From a checkpoint of a small transformer trained on Wikipedia: tied embeddings.
Each number is 128 + 32 x the weight over its row's rms, rounded and kept within 0 to 255. Layers, rows and columns count from 0. The size above them is the row's rms in percent of the matrix's.

# layer 4 attention query, 192x192, rms 0.214, rows 57-63, columns 0-191
size [102  95  93  88  88 104 105]
[[183 137 141 152 143 103 189  95  92 112 151  77 109 121 115 127 172 145 133 105  88 142 127 112 153  80 196 160  99 133 116 111 144  81 178 218 117 134 140 146 157 190 108 149 133 120  98  93  91 103 101 113 162 163 143 157 150  62 140 103 153 155 101 190 124 109 151 112 124  81 144 201 117 110 106 150 137 135 182 144 136  96 160 121 120 166 120  94 195 131 149 159 118 106  95 114  93 174 178  43 101  99 156 157 129 160 106  77 139  79 127 142  96  96 138 104 116 153 112 208 140  89 137 146 117 160 170  82 112 108 136 113 104 128  61 164 116 112 124 129 130 132 116 122 133 140 159  90  65 180 162 130 181  80 181 123 163  98 127 127 114 160 111 132 155 133 130 183 130 149 158  83  66 166 118 183 140 184 121 146  93 109 126 108  87 103 131 123  83 172 137 190]
 [150  74 107 120 122 159 181 112 150  61 173  88 149  63  94 154 135  87  69 157 128 122 135 138 141 114 167 123 107 203 102 118 104 164 103 137 181  79 111 115 114 155 146 102 124 203 153 148 101  68 148 154 108 127 125 166 106  92 139 130 135 191 164 170 159  81  95 113  85 115 157 118 122 125 131 154 111  91 207 144  90 108  82 139 128 100 119 191 174 103 139 124 119 161 150  74  71 138 121 125 100  86 145 132 112 148  69 159 119 132 186 214 122 123 123 183 112 121 203 120 104 157 124 118 102 151 144  77  86 135 154 141 159  99 171 111 193  76 124 151 107  84  88 216 131 164 113 172 138 133 117 126 127 120 162 152 149 150  86 113 115 141 100 121 118 110 110 108  97 129 166  83  73 140 105 177 152 115 133 142 148 109 104 161  99 164 113 101 101  93 146 119]
 [106 106 143 122 175  90 120 115 128 164 141 140 126 114 172  95 146 155 139 115  89 146 142 183 143 123 106 103 115 139  99 111  53  68 147  76 202 111 108 135 186 143 186  99 113 160 157  87 104  79 139 132  93  92  87 127 144 160 129 136 141 157 107 129 113 173 118 128 168 138 152 141 136 108 155 122 129 173 124  84 151 181 150 100  89  80  85 121 134 133 167 126 113  74 130  88 129 152 143 122 122 103 211 172 115  62  52  88 113 172 144 126 111 124 146  96 120 137 180 167 109 107 109  75 115 101  70 150 230  94 134 145  91 176 134  74 118 146 111 132  73 148 151 101 172 147 139 140  97 140 194 161  54  78 137 140  81 137 177 148 144 113 128 129 119 110 106 154 151 130 167 156  75 113 183 114 138 129 138 145 140 135 154 117 127 191 131  51 137 115  91 157]
 [106 185 157 137  90 132 157 114  98  91  77 130 175 132 145 151  94 116 175 103 139 110 165  59 152 104  76  94 169 163 174 167  97 143 120 180 121 136 152 126 101 170 149  91 133 138  96 140 185 118 174 124  69 144 103  70  56 134  89 126 131 114 137 142  64  56  99 118  80  96 108 139 103 109 111 132  86 126  65 136 154 138 151  81 127 199 162 173 101 164 157 117  85 171 124 136 117 145 154  84  99 144 131 151 108 123  91 108 203 101  98 106 153 172  91 124 109 142 104 123  95 131  97 170 172 177 118 101 126 156 134 137 104 181 151 136 135 116  64 136 189 140 112 137 110  83 140 170  95 121 149 141 181 132 143 166  97 122 150 140 176 128 117 100 129 108  62  88 110 190 170 113 167 117 161 124 101 118 129 151 157  96  83  99 125 128 154  75 113 167  56 121]
 [161 127  73 240 122 176 115  77 153 186 189 138 120 132 155 112 128 160 127  68 187 215 147 144 107 205 149 136 106 122  98 108 103 119 113 140 118 110 138 109 135 157 123 128 185 125 164 126 160 127 122 101 140 135 121  87 138 152 159 112 130 173 179 143 109 137 144 122 172 160 134 146 140  90 130 159 169 109 144  64 117 165 111  74  95 101 112 134 155 158 110  77 144 109 148 126 146 127 105 173 180 136 124  91 178 104 123  99 119  93 126 113 119 104 165 132 132 106  98  80 133 134 129 128 117 104 116 140 131 111 157  83 168  96 145 119  88 155 236 137 119 148 200 192 122 230 111 182 128 109 124 112 102  91 125 177 121 119 138 134 138 149 149 174  89 139  76 176 141 107  94 166 142 117  71 116 162 122 115 170  73 100 111  73 131 160 133  99 140 129 137 146]
 [134 102 167 141  83 148  95 105 150 118 104 111 156 149 104 126  82 150 118 166 139 140 124 161 127  80  94 122 144 164 125 159  95 129 127 120 143  97 154 134  55 144  93 130 125 141 170  68 138 106 150 165 139  90 141  75 183 107 131 165 108 119  94  83 136 155  73 149 170  78 131 157 104 139  71 137 116 121 172 130 133 100  85 163 153 123  66 104 165  74 204 123  90 118 169 156  93 104 150 175  41 109  86 147 170  95 147 143 131 128 177 132  70  95 124 118 112  93  84 120 148 162 144 172  91 170 128  99 194 142 114 145 101 145 124 145 149 117  78 124 114 135 160 170  72 109 144 107 134 124 147 101  82 175 113  88  89 147  82 111  95 187 127 142 145 141 117 175 100 161 120 105 148 142 153 208  97 157  77 177 168  77  99 162 120 181 101 144 124 186  93 176]
 [102 129 158 131 110 108  71 166 174 133  74 126 118 130 137  73  95 114 111 129 122 146 103 161 203 123 157 116 106 158 152  86 140 105 107 113  98 103  43 120 109 169 156  80 124 131 128 161 141 120 130 106  92 112 195 134 165 152 112 118 172 170 118 101 166 154  85 146 182 136 177  84  90 119 140  88 134 137 146 119 121 143 192 143 140  97  40 143 151 128 136 138 158  96 108 105 112 146 123 195   3 148 114 108 102 108 123 108  87 150 109 129 127  80 178  71  74 100 126 109 159 129 141 108  95 100 136 126 124  74 115 129 174 104 135 254 152 121 187 123 124 170 167 123 107 153 121 139  85 127 174 154 136 182 133 138 147 158 128 124  98 161 131  94 122 197 185 151 158 141 160  98 117  95 161 158 167 154  92 123 118 105 138 159 114 131 125 142 128 125 109 110]]
# layer 4 attention key, 192x192, rms 0.208, rows 57-63, columns 0-191
size [114 105 103  99 100 120 105]
[[156 124 132 124 119 165 133  97 137 111 122 147  97 122 136 130 142  82 139 148 144 233 116 167 199 157 114 114 120 112 168 102 172 118 124 112  88 128 144 143  44 126 109  79 119 161 143 190  74 156  69 107 102 144 137 116 160 139 143  94 141 111 123 101 144 149 183 216 107 152 117  90 166 120 109 127 131  37 145 104  98 111 118 134 104 164 116 131 104 153 138 108 124 131 101 136 131 175  92 124 131 160  97 148  91 159 154 170 111 142 109  87 151 143 178 137 148 142 164 186 155 157 116 192 124 162 120 120 173 103 183 173  90 132  43 194 139 165 134  92 153 119 145 150 124  62 148 125 146  94  95 114 183 109 156 119 116 114  96 109 124 130 138  85 156 157 104 122 130  57 187 125 150 150 132 159 141  98  43 153 129 161 152 153  82  80 155 178  77 141 131 125]
 [124 170 118  56 194 148 120 126 149 126 138  97 155 112  77 134 157  64 132 115 150 134  91 133  88 125  87 122 107 113 175 116 162  98  77  98  69 120  99 112 130 118  75  99 169 111 129 166 113 157 112 141 153 133 166 171 151 184 172  75 156 102 133 164 145 126 106 126 160 155 158 111 130 139  69 120  99 150 171 203 108 132 147 143  60 125 145 142 144 110 157 141 115 126 167 149 161 125 139 125 117 162  94 100 161 115  85 154 154  99 134 159  58  98 117 105 191 110 176  81 100  80 114 126 100  96 170 116 130  97 107  88 100 175  81 166 173 146 149  88 153 127 116 127 140 158 169  97 171 148 131 152 174  36 129 122 170 153 154  74  82 196 100 140 172 163 144 184 110 127  85 153 122 126  97  80  85 103  76 115 135 157 132 119 188  83 106 125 159 114 104 103]
 [164 145  84  67 100 111 114 118  44  94 141 153 132 123 145 132  51 125 170 157 102 150 137 162 113 139  90 131 109  94 113 177 109  99  88  88 131  87 159 131  72 119 144 130 148 141 133 109 156 161  98 163 154 122 103 143 110 168 115 118 130  97  88 176 104 124 101 140 124  98 158 156 123 131 159 206 132 171 123 148 136 123 136 134  88 131 139 129 176 101 117 106 163 176 167 118  73 151 129  86 120  91  66  83 188 151 168 149 194 105  94 139 101 167 151 186 110 138 133 149 117 143 208 157 172  92 138 153 106 106 140 139 119 153  94 132 156 200 122 130 210 168  94 141 142 101 159 112 110 127  92 110  72 126 172 129 216  90 133 175 153 118 105 124 134 114  97  99 136 133 119 114  86 119 131 167 109 119 179 185 133 127 174 178 117 187  63 103 123  71  95 120]
 [124  87 145 145 122 167 103 176 120 194 122 149 159 166 132 103  65 110 130 241 170 114 155 153  96  87 156 136  65 137 135 141 192 115 136 125 165 138 125 111 125  98 162 190 118  96 120 131 131 140 125 114 124 177 108 178 175 139 131 131 122 136 112 141 131  72 109 135 194  87  80 117 141 120 141 126 137 102 108 114 146 127 162  99 105 146  95  71 107  93 131  79  19 142  77 160 136  46 126 167 123 150 110 126 163 136 115  89  93 102 123 146 114  63 159 131 117 135 131 133 111 156  81 103 125 173 119 110  94 120 152 169 168 154 122 135 129 101  71  80 140 148 192 174 105 122 109  95 131 156 128 144 167 112 136 150 144 146 146 165 146 155 136  92 121  91 129 176 108 142 122 209 123 128 142 154  43  77 193 154 194 158 146 140  87 126 120 127  98 116 148 122]
 [131  97 103  61 154 110 129  88 160 116  82 180 109 104 103 174 103 185 140 119  90 119 153  95 152 174 114 145  89 113 142  39  96 104 124 133 139 102 152 148 195 162 140 123  85 103 149 164 116 111 162 122 167  37  90 136 118 142 163 124 124  74 104 163 179 128 124 145 117 109 118 147 116 177  91 176 153 103  94  84 179 111 135 175 114  99 178 128  73 107 139 141 150 109 123  91 145 120 160 135  78 128 133 126 119 128 117 116 119 136 191 133  74 172 168 165 113 203 141 106 136 105 167  69 151  89 156 143 196 152 176 140 180  70  79 122 102 116 110 134 130  94 114 139 190  94 145 150 134 144 176 137 109 163  95  86  85 145 121 173  98 171 116 128  93 111 157 191 159 169 153 125  84 131 113 161 158 159 108 104 167 118  63 144 115 130  96 157 129  90 146 141]
 [140 141  93 159 131 162 138 139 138 128 218  99 178 127 105 105 124 164 176  85  97 107  89 105 102 108 155 162 161 122 126 102 134 139 148 136 144 150 158 128 179  73 126 189  83  91 159 157 153 139 152 155  96 168 107  81 111 137 116 137 146 135 115 157  91 137 152 160  93  89  85 108 175 122 125  67 111 128 140  55 134 193 142 135  84 131 149 150 129 134 130 108 148 163 149 126  99 115 155 120 100 114 108  91 154 193 140 138  67 108  92 164 121 114 116 103 119  97 177 111 130 130 142 117 188 143  94  71 106 119 161 129 103 146  97 205  97 179  87 109  64 194 115 123 184 159 182  87  86 161 166 130 133 136 130 136 115 196 139 144 137 127  99 127  99 165 160 116  95 136 105 107 105 118 122 125  96 211 140  59 132 199 130  95 146  99  75  72  89 186 118  98]
 [ 83 176 133 141 116 120 125 113 152  71 130  94 113  95  95 144 157 143  98 123  74 126  94 168 191  22 114 158 145  92 110 126 105 108 139 190 144 135  98 138 130  83 127 158 140  78 135 168 138 112 151 125 214 148 155 152 123 166  69 170 148 116 185 104 196 141 131  91  81 171 127  82 217  83 113 152 124 125  87 125 173 171 163 125 141 130 105 128 117 156 141 138 154 165 147  93 123 176 153  94 129 133 120 198 135  99 110  98 134  93 139 129 142 130 137 103 103  94 163 106 143  94 181  85 141 172 159 114 159 119 143  93 131 106 150  86 140 124 108 174 205 150 153  98 129 139  96 106 108 110 117 147  88 168 183 145 104 112 149 116 113 125 162 174  44 135 111 116 112 110 134  89 132 112 147  68 107 158 101  95 156 133  52  92 162 166 149 143 180 128 121 159]]
# layer 4 attention value, 192x192, rms 0.292, rows 32-42, columns 0-191
size [ 82  83  79 102  88  85  88  90  84  84  79]
[[138 114 126 162 133  72  69  65  78 126 152 155 122 147  88 153 130 114 139 138 147 153 177  99 114 107  84 124 175  75 145  99  80 102 117  79 150 128 146 141 132 161 113  80  95 100 182 115 150 136  77 160 153 127 142 150 112 134 120  70 126 148  86 123 167 104 127 137 124 107 145 133 140 143  54  63 165 169 130 201 178 132 145 115  84 118 133 109 124 157 175 116 158 110 107  96 147 124  92 159 136 130 132 127  87 130 108 138 163 168 103 196 122 123 181 106 179  91 125  94 197  93 183 116 182 113 143 146 147  99 159 133 194 111  96  97 111 103  68  92 130 175 176 138  90 101 143  80 137  56 134 158 136 144 127  78 168 125 111 135 123 143 147 106  98 133 117 131 100 109 113 144 145 171 145 121 185 106  63 155  35 106 145  98 165 179  80 122 101 177 148  92]
 [122 144 185 191 115 100  61  78 126 194 142 141 118 103  80 171  78 138 111 120  96  63 117 120 120 123 111 137 128  76 161  93 120  95 165 151 127 126 106 142  87  93 108 104 109 122 168  93 105 143 112 120 141 167 114 105 108 137 136 106  65 141 135 135  96 178  90 165 139 104 132  66 134 162 125  97 116 138 133 128 104 117 130 124  86  62 123 108 111 139  92 140 121  91 108 104  74 130  62 190 123 176 145 116 123 131 132  53  77 186  82  82  99 134 149 128  96 149 136 192 160 166 155 112 111 100 180 122 119  71 137  77 116  53  94 167 131 118  99 147 155 136 144 113 135 111 160 124  98 130 153 129  72 158 107 113  95 144 159 193 112  87  90 131 176 113 138 138 135 144 191 195 140 109 141 131 163  63 168 171 183 121 170 204 124 132 158 144 163 124 121 155]
 [161  96 106 122 133 135 152  77 126 131 128 113 164 127  87 112 115 119 132 152  87 148 127 165 139 124 128 111 138 137 170 114 154 139 144 224 124 137 137 130  82 142 125  83 158 162 182  68 134 114 160  82 149 147 156 159 106 109 172 179 110 155 124  83 148  71 112 179 180 142 170 200 185 123 129 173  92  72  98 112  78 144 128 142  88 117 123 152 172 125  99 130  72 124 158 136 201 158 193 118  92 123 128 194 110 142 128 107 162 103 147  92 171 112 118 141 159 179 148 162  88 131 127 130 163 139 122 138 107 121  50 140 142 142 118  46 101 127  97 169  78  88 120 198  90 123  84 171 128  82 100 137 129  88 190  78  95 135 172 143 115 144 168  58 144 120  99 101 164 133 104 105 154 145 125 143 190 163 101  63 121 154 128 135 128 125 105 144 163 126 103 160]
 [137 152 120 104 101 122 132 151 162  84 134 108 135  98 142 100 179 191  74 130  74 171  95  93  63 124  92  91 140 103 112  83  11  84  98 109 176 175 170 102 148 173 133 174 113  97 171  95 141 190  90  80 130 162  94 167 131 136 151  94 123  85 115  99 109 161 165 108 174 148  88 149 150 139 140 130 124 110 132 110 170 154 165 132 115 133 119 118 162  95 134  86  70 139 171 116 162 106 145 117 196 110  95 128 121  57 148 108 157 148  59 136 138 127 115  76 144 175 146 182 164 153 145 138 116 177 119 120 164  88 148 158 119  89  86 110 144 134 139 126 147 155 108 142 125 128 193 108 112 118  91 115 137 149 139  61 102  89 100 141 127 152 121 127 114 132 208  48 137 121  92 137 113 124 155 135 181  63 150 104  90  86 146 123 157 132 127 143 104  83 146 149]
 [100 128 117  83 141 145 175 167 165 143 122  85  94 107 160  69 180 137 131  66 122 152 151 115 154 188 158 114 182 133 142 110 168 122 154 103 131 137 118 115 181  73  80 111 158 163  79 102 132 120 136 107 105  85 138  99 113 128 156 158 158 147 119  54 153 180 101 174 176 139 169 101  86  77 125 154  87  97  97 117 168 138 171 104  96 115 176 111 100  46 166 150 134 159 100 116  72  87 152 155 128 130  92 129 150 151 158 111 119 119  85  84  63 119 160 189 142  67 161 167  73 151  53 138  96 114 157 154 151 141  95 154 137 182 142 105 156 163 146 164 129  85 143 140 120 105 173  76 189 109 108 112 121 200 147 136 151 160 124 121  83 148 122 136 130 145 159 141 117 181 119 106 113 150  98 155  89 129 190  84 172 113 131 105 141 126 105 168  90 135 138 103]
 [124 127 146  97 109 114 123  91 119 161  98  74 108 124 129 131 119 182 136 144  99 155 194 135 146 109 115 113 171 126 158 135  97 116  77 150 197  97 111  96 128 129  64 119 132 146 105 145  96 133 114 181 154  81 102 130 125 126 136 175 139 112 163  78 124 131 145 124 151  79 126 169 116 128 147 132 123 172 106 145  72  88 153 113 148 156 126 196 143 139 196  94 109 125 108 122 164  99  99 184 130  93 165 143 113 157 104 124  40 103 117 102 123 114 126 159  51 161  78 172  79 107 118 128 178 147 115 147 161 141 217  71  96 165 122 192  80 115 100 126 100 133 114  83 138 125 121 105 121 142 133  90  92 150 165 113 109  91  96 119 145  85  97 134  89 175 138 179  62 132 178  67 147 129 134 157 126 158 120 149 181 137 128 185  74  77 141  88 195 136  68 103]
 [175 135 108 179 187 117  92 165 207 110 124 121  81 102 122 124  90 179 103 119 148 112 148 174 117 118 103 155 139 148 158 117 108 177 143 141 163 139 134 112 127  91 121  99 178 180 212 165 135 134 118 181 102  99 153 152 133 103 108 140 136  95 113 151 206 211 120 113  82 162 142 129  60 161  92 140  86 127 150 180 108 104 137 117 161 162 177 179 125 113 195 115 131 145 109 119  64 133 127  88 135 147 126  84 104 173 166 132  93  73 115  93 123 134 146 108 116  93 182 141 119  87 140 225  77 138 120 149 161 131 100 143 144 132 152 122 181 165  68 114 125 121 157 112 127 212 166 147  95 103  91 115  96 117  91 115 113 147 131 110 132  85 124  68 135 114 147 148 147 123 128  95 106 154 125 159 159 193 137 152  92 191 116  68 128 145 138 121 136 150 104 137]
 [ 97 166 137 104 192 152 144 169  98 175 204 159 134 134 142 169  83 136 155 158 159 157 158 149 114 119 139  79 112 188 180 134 173 153 215 190  79 187 185 145 151 158 160 171  92 100  86 104 128 109 105  97  96 121  96 124 129 130 140 176  79 137 132 152 106 107  76 147 115 105 148  91 176 119 159 150 138 101 137  92 187 122  77  88 135 127 135 122 151 128  75 173 167  89 114 124 136 105 186 132 119  76 185 160 116 126 117 171 116 121 183 100 154 108  77 105 105 127 116 125 196 128 151 127 115 158 174 118 118 132 152 119 113  88 117  95 173  99 140 135  99  99 159 201  88  96 157 120 133 170 134 218  94 107  77  63  94 139 168 128 119 122 139 131 175 141 135 102 130 132  89 111 100 146 112 186 141  95 105 112 111 114 117 150 161 104 116 174 146 115 141 151]
 [153 101 143 142 159 134 127 114 137 104  71 145 148 156  71 128 167  75 158 116 207 137 133 129 104 115 105 153 103 140 169  60 120 124 151 171 101 110 135 131 141  92 156 131 151 132 164 153 128 149 130 198 113 148 109 167 130 125 149 145 156  68  89 117 143  92 107  55  63 116 156 117 170  94  75 151 114 109 129 138 124 116 125 121  91 190 122 121 157 119  53  88 172 146 119 141 103 160  89 136 199 150 115 198  78  96 153 140 166 113 120 154 161  99 141 178 147  77 155 153 107 128 136 164  82 127 176 181 117 176 169 177 140 174  86  91 148  98 166 139 171 176 135 107 104 124 102 118 118 110 141  68 173  68  91  96 160 131 169 107  52 119 126 127 131 120 145 139 103 141 175  90  92 113 108 169 196  94 124 198  78 137 121 130  94 134  99 128 137 117 149 152]
 [185  63 107 187  98 159 114 110 126 187 145 147 125 114 102  89 128 160 187 102 116  89 167 115 148 135 160 116 124 156 147 105 205 158 159 158  99  95 149  99 137  92  91 160 189 164 173 184  61 150 122 127 122 161  99  71  91  95 141 165 132  51 144  82 115 139 132  93  99  99 100 126 160 108 140 155 118 173 110 126 145 109 164 112 115  79 173  96  86  93 152  87 134 147  85 129 129 138 162 104 128 113 183 100 133 144 150 166  83 164 101 105 134  98 148 140 138 156 148 134  75 162 123 108 121  54  98 138 131 122 115  80 130  86  94 163 135 127 137 119  99 114 162 116 155 109 106  84 118 134 174 168 122 134 168 101 137 172 170 165 122 126 130  93  64 156 132 191 103 146  94 127 169  90 104 123 153 127  93 138 143  86 213 203 158 120 127 177  84 132 113  70]
 [104 161 108  93 149 111 178 150 129 151  94 130 176 127 139 114 120  85 140  86 169  95 103 134 123 131  85 116 127 119 148 142 109 188 103 148 152 102 141 123 120 109 100 154  75  95  94 115 115 145 144 128 120 123 105  99 151 115 130 160 106 134  73 193 148  91  85 131 147 112 165 142 119 111 143  68 123 147 158 184 149 115 131 113 144 117  81 140 117 165  76 153 119 144 146 118 154  95 160 113 131  75  91  95 159 144 138 166 104 147 131 169 168 169 122 140 157 108 164 119 149 106 173 118 118  97 124 167 160 140  90 114  94 176 124  98 138  58 165  86 103  57  93 113 159 144 120 153 123 216 143 210  85 109 159 133 132  97  94 145 141 169 203 211 145 112 130 128 149  35 119 122  93 103 141 162  87  97 154  59 200 132  98 119  94 150 207  80 177 111 141  86]]
# layer 4 attention output (transposed), 192x192, rms 0.258, rows 32-42, columns 0-191
size [ 84  82  89  87  87  84  81  82  77  79  82]
[[115 135  85 109 136 140 121 185 140 153  90 137 146 101 112 124 136 131 120 114 104 113  95 126 147 123  79 158 115 175 142 159 165 177  85 158  93 119 132 104  92  69 111 137 172 178 136 170 149 152 144  93 102 179  91 171 116 121 187 126 172 198 154  82 158 110  94 106 126  99 158  82 136 142 169  81  54 127 168 134  59  94 180 158 134  90 117 148  92 103  98  92  73 120 182 134 152 131 193 157 182  99 113 171 173  89 127 132 100  43 164 102 138  83 104 158 136  73 120 136 105 100 153 122  87 145 155 124  89 137  83 132  78  96 112 160  88 150 163 200 108 136  74  92 162 107  90 154 123 149 179 169 119 122 168 152 134 157 123 105 129 134 132 124  96 173 145 143 161 146 120 142 116  99 148  78  94  77 128 121 125 121 129 156 130  41 153  95  96 126 166 125]
 [194 133 100  81 154  92 153 187 177  88 152  86 179 123 156 103 147 100  83 116 171 134 149 155  61  97 183 144 108 131 133  99 112 128 115 136 142  90 132  64 127 142 161  89  77  90 117 142 151 143 163  96 138  95 147 219 125 114 125 109 128 111 104 147 156  75 149 105 118 147 132 137 107 147 166 104 137 102  82 116 131  33 201  87 148 195 178 106 158 123 114 141 139 120 177  96 189 144 169  85 116 157 155 196  89 111 141 130 183  84 145 133 127  96 118 108 135 126 134 138  82  50 116 135 115 142 126 106 136 138 104 113 144 170 101  69 157 205 124 110 120 152 111 130 135 131  83 156 144 137 102 115  86 120 152 160 182  95 159  96 117 173  76 119  95 121 141 114 147 116 171 130 170  73 120 162 153 138 112 130  66 128  86 121  92 145 108 118 165  92 125  84]
 [ 70  97 121 105 101 151 110 144 167 194 127 108 102 127  70 151  98  79  70 137 136 109 152 104 119 105 121 157 151 134 135 120 174 130  90  91 113 142  51 118 158  94 135  84 139 147 132 155 105  71 129 125 147 108 162 113 153 154 146  75 105 134  88 106  99 127 156 146 155 161  94  94  99 167  97  95 163 152 140 109 185 141 130  78 171 139 129 158  72  78 135 136 128 154  91  99 139 151  46 106 185 174 191 102 129 108 144 143  83 156  98 170 152 163  44 150 105 148 165 123  66 139 183 153 140 142 115 111 100 174  94  93  38 112 133 130 138 115 177 136  95  87 175 108 117 150 127 127 113 135 183 132 179 186 141  74  97  98  60 148 108 154 135 128  83 144 117 146 115 150  64  95 105 101 155 146 104 140 109 137  96  98 178 109 164 143 107 155 127 104 159 101]
 [109  94  72 131  98 116 142 113 136 175 125  85 152 116 124 111  72 130 137 141 132  87 140 160 137  93 217 177 154 151 103 119 152 142 149 139 147  87 111 151 165 149  86  73 172 198 107 174 104 122 196 121 139 103 166 140 117  79 127 189 137 170 165 162 185 102 123 131 116  90 184  79 126 137 137 118 180 152 114 117 122 164  99 159 161 159 127 172  93 175 101 125 162 103 131  83  67 116 174 145 111 128  80 147 140 147 104 137 185  77  99 117 140 143 175 189 148 105 133 120  98 128 108 177  80 157 124  94  75 178 120  45 138 157 142 168 119  42  97  99  83 131 136 140 124 152 177 170 126 151 152 134 158 121  66 146 141 152 120 113 122 150  76  98 115 136 122 193 104 150 156 107 129 164 112 150 182 166 153 143 120  99 107 161 135 132 146  64 143 129 108 140]
 [112 107 146 179 134 132 109 158 121 156 144 128 145 179 199 186 149  75 184 104 119 148 121 120 175  66  84 100  55  45 151 113 120  86 121 156 152 124 119 147 150  96  95 109 170 169 174 192 168 124 104 213 139 147  92  92 147 115 156 127 109 126 146 153 119 100 156 108  91 102  69 103  94 147 178 147 176 149 137 149  85  81  75 174 119 174 139 117 127 127 129 146  86 169 122 132 116 139 106  62 153  93 141 110 108 191 103 131 164 155 196 128  98 116 165 123 144 142 131  95 181 124 192  89  93 189 178 127  84 149 107 146 176 118 104 140  99  96  74 102 151  56  83 107 111 153 151 112 101 135 166  96 130 118 145  82 106 151 183 149 107  83  74 116 149 120 140 141  86 107  97 113 143  95 121 111 127 144 114 158 138 146 145 115 117 139 151 149 162 155 145 138]
 [140 129 126 203 128 142 116 135 172  84  93 194 115 128 127  84 110 162 161  58 133 136 118 157 204 121 176 137  73 104 104 161 115 128 171  65  32 123 186 124 126 154 144 128 204  81 110 151 136 158 156 126 147  87 135 164 113 104  97 116 123 131 105 148 111  84 109 148 160 141 148 100 171 128 130 126 114 113 107 111 175 112  91 156  69 139 166 140 105 143  88  92 158 110 146 200 127 146 124 117  73 142 152 151 155 172 147 129 110 119 141 166 142 151  92  94  89 122 147 107 134 162 156 158 116 165 131 137 126  82 105 151 142 162 106 138  46 158 125 119 111 116 167 188 163 102 134 153 137 117 114 112 132 184 101  62 158 102 128  58 139 137  83  84 112  95 132  63 153 156  88 186 150 112 118  95 130 124 166 160 113 149 142  91 172 158 153 177  63 120 181 111]
 [124  92 139 152 141 186 153  98  78 186  70 155 154 144 121 132 126 112 167  94 134 127 139 134 106 126 121  83 162  85 125 191 137 174  87 116 110 110 132 158 137  76 132 126  93 132  39  81 142 159 145 157 169 209  95  94 124 129 124 146 121 122 108  81  66  93 120 134 180 111  71 104 111 159 117 132 137 117 132  97 134 129 132 110 122 162 103 127 143 116 108 122 106  83 170 179 105 137 173 100 151 103  73 133 144  92 121 188 168 165 113  97  95 137 144 105 146 192  98  77 146 122 190 115 156 128 116 114 142 169 143 105 110 112 130 159  77 148 157 166 196  87  51 165 117 154 137 117 137 114 172 126 145  81 126 118 116 106 104 184 159 170 130 144 171 153  86  68  96 104 138 164 130 108 198 117 162 110  88  90 135 105 151  67 210 107 151 156 118 153  93  97]
 [ 68 155 155  96  80 160 111  90 155 106 117 138 140 113 167 133 146 126  74 138 109  96 151 108 183 123  79 143 190 145  79 102 146 116  69 115 165  62  72  88 155 119 182 136 138 107 130 130 112 118  89 118 106 121 159 102 131 125 120  79  97  96 163 113 131 120 126 143  68 164  98 170 167 148  56 125  72 171 130  96 136 175 171 119  93 169 117 179 162 108 105 149  88 129 144  85 108 185 189 134 134 133 179  73 173 111  99  88 118 120 100 223 130 158 146 153 131 122 238  86  72 105 140 144 156  88 148 163 114 100 136 183 118 126 113 151  99 178 121  72 168 130 105 117 116 193 120 129 136  82 120  81 163 172 169 121 120 161 184 134 153 132 142 126 108 135  81 128 141 128 137 101 123 137 132 123 129 129 130 174 148  97 173 117 115 131 140 116 142  80 121 155]
 [ 85 141 159  91 150 125 127  92 104 155 106 123 145  92 151 143  94 108 124 105  71 121 141 153 164 117  76 168 181 130 118 160  96 206  92  70 136 127 151  84  68 150 121 134 136 161 142 132  48 135  91 133 137 102 171 109 104 147 145 132 118 172 130  67 191 201 108 165 137  81  99 147 123 159  78 112 159 110 133 115 148 176 131 151 124  93 110 138  49 128 167 134  53 170 140 149 124  71 156 158 147 141 121 120 118 160 195 172 102 131 155  75  93 138 122 149 161 150 108 109 114 124  93 179 110  94 138  51 107 182 135 118  90 121 144 152 148 185 159 160 124  70 136 180  84 156 113 149 136 147 136 145 108 173 137 101 103 164 107 105 200 156 160 115 158 134 102 141 116 137 114 159 163 106 169  80 139 163  69 113 108 117  99 139 185  96  72 113 138 156 121 130]
 [184 159  98  97 160 141  92 149 128 122  88  70 148 151 185 163 223 106 103 112 137 126 127 157  97 194  87 109 126  94 136 143  82 105 130  58 118  81 115 145 129 114 157 125 172 131 151 115 152 140 107 134 172 153 171 162 148 127 166 101 137 141 165 117  88 152 188 123 121 194 127 125 143 104 131 155 170  68 155 134 131 119  76 138 100 153 167 164 115 121 109 140 118 123 156 129  71 119  50 115 147 134 155 182 156 159 124 123 206 130  93 104 104 154 119 195 185 131  92  91 155 115  95 142 116 144 169 160 117 106 162 129  79 154 150 129 108 152 163 143  82 104 144 115 170 101 167 191 143 133 101 156 106  95 111 140 105  56 125  98 137  84 156 130 146 181  56  71 174 138 118 173 121  73 130  72 130 100 136  92 123 119 102 134 154 125 104 190 154 111 168 120]
 [ 88 150 166 107  98 131 105  83 140 109 129  60 123 121 140 118  82 134 168 133 167 160 126  66 150 135 177 171 130 121 105 189 112 130 127 150 113 117 143 144 160 113 165 129 138 139 126  88 121  37 139 119  73 160 177 114 101 116 137 136 130  90 153 135 107 168 145 132 117 242 134 146 104 108  91 147  75 197 142  79  92 133 116  93 156 166 113 106 131 106 128 116 139 171  64 139 130 116  97 175 131 125 181  98 117 173 137  84 117 132 196 116  82 127 150 119  19 139 154 137 123 169  93 138 173 156 144 107  94  95 188 130 164 121 105 112 142 114 106 140 127 136  86 141  96 107 135 124  34  66 150  89 116  96 136  92 135 159 128  76 121 137  94 139 121 153 119 123 133 130 161 164 132 163 127 151 137 130 146 126  64 113 116 112 215 109  64  99 174 131 159 136]]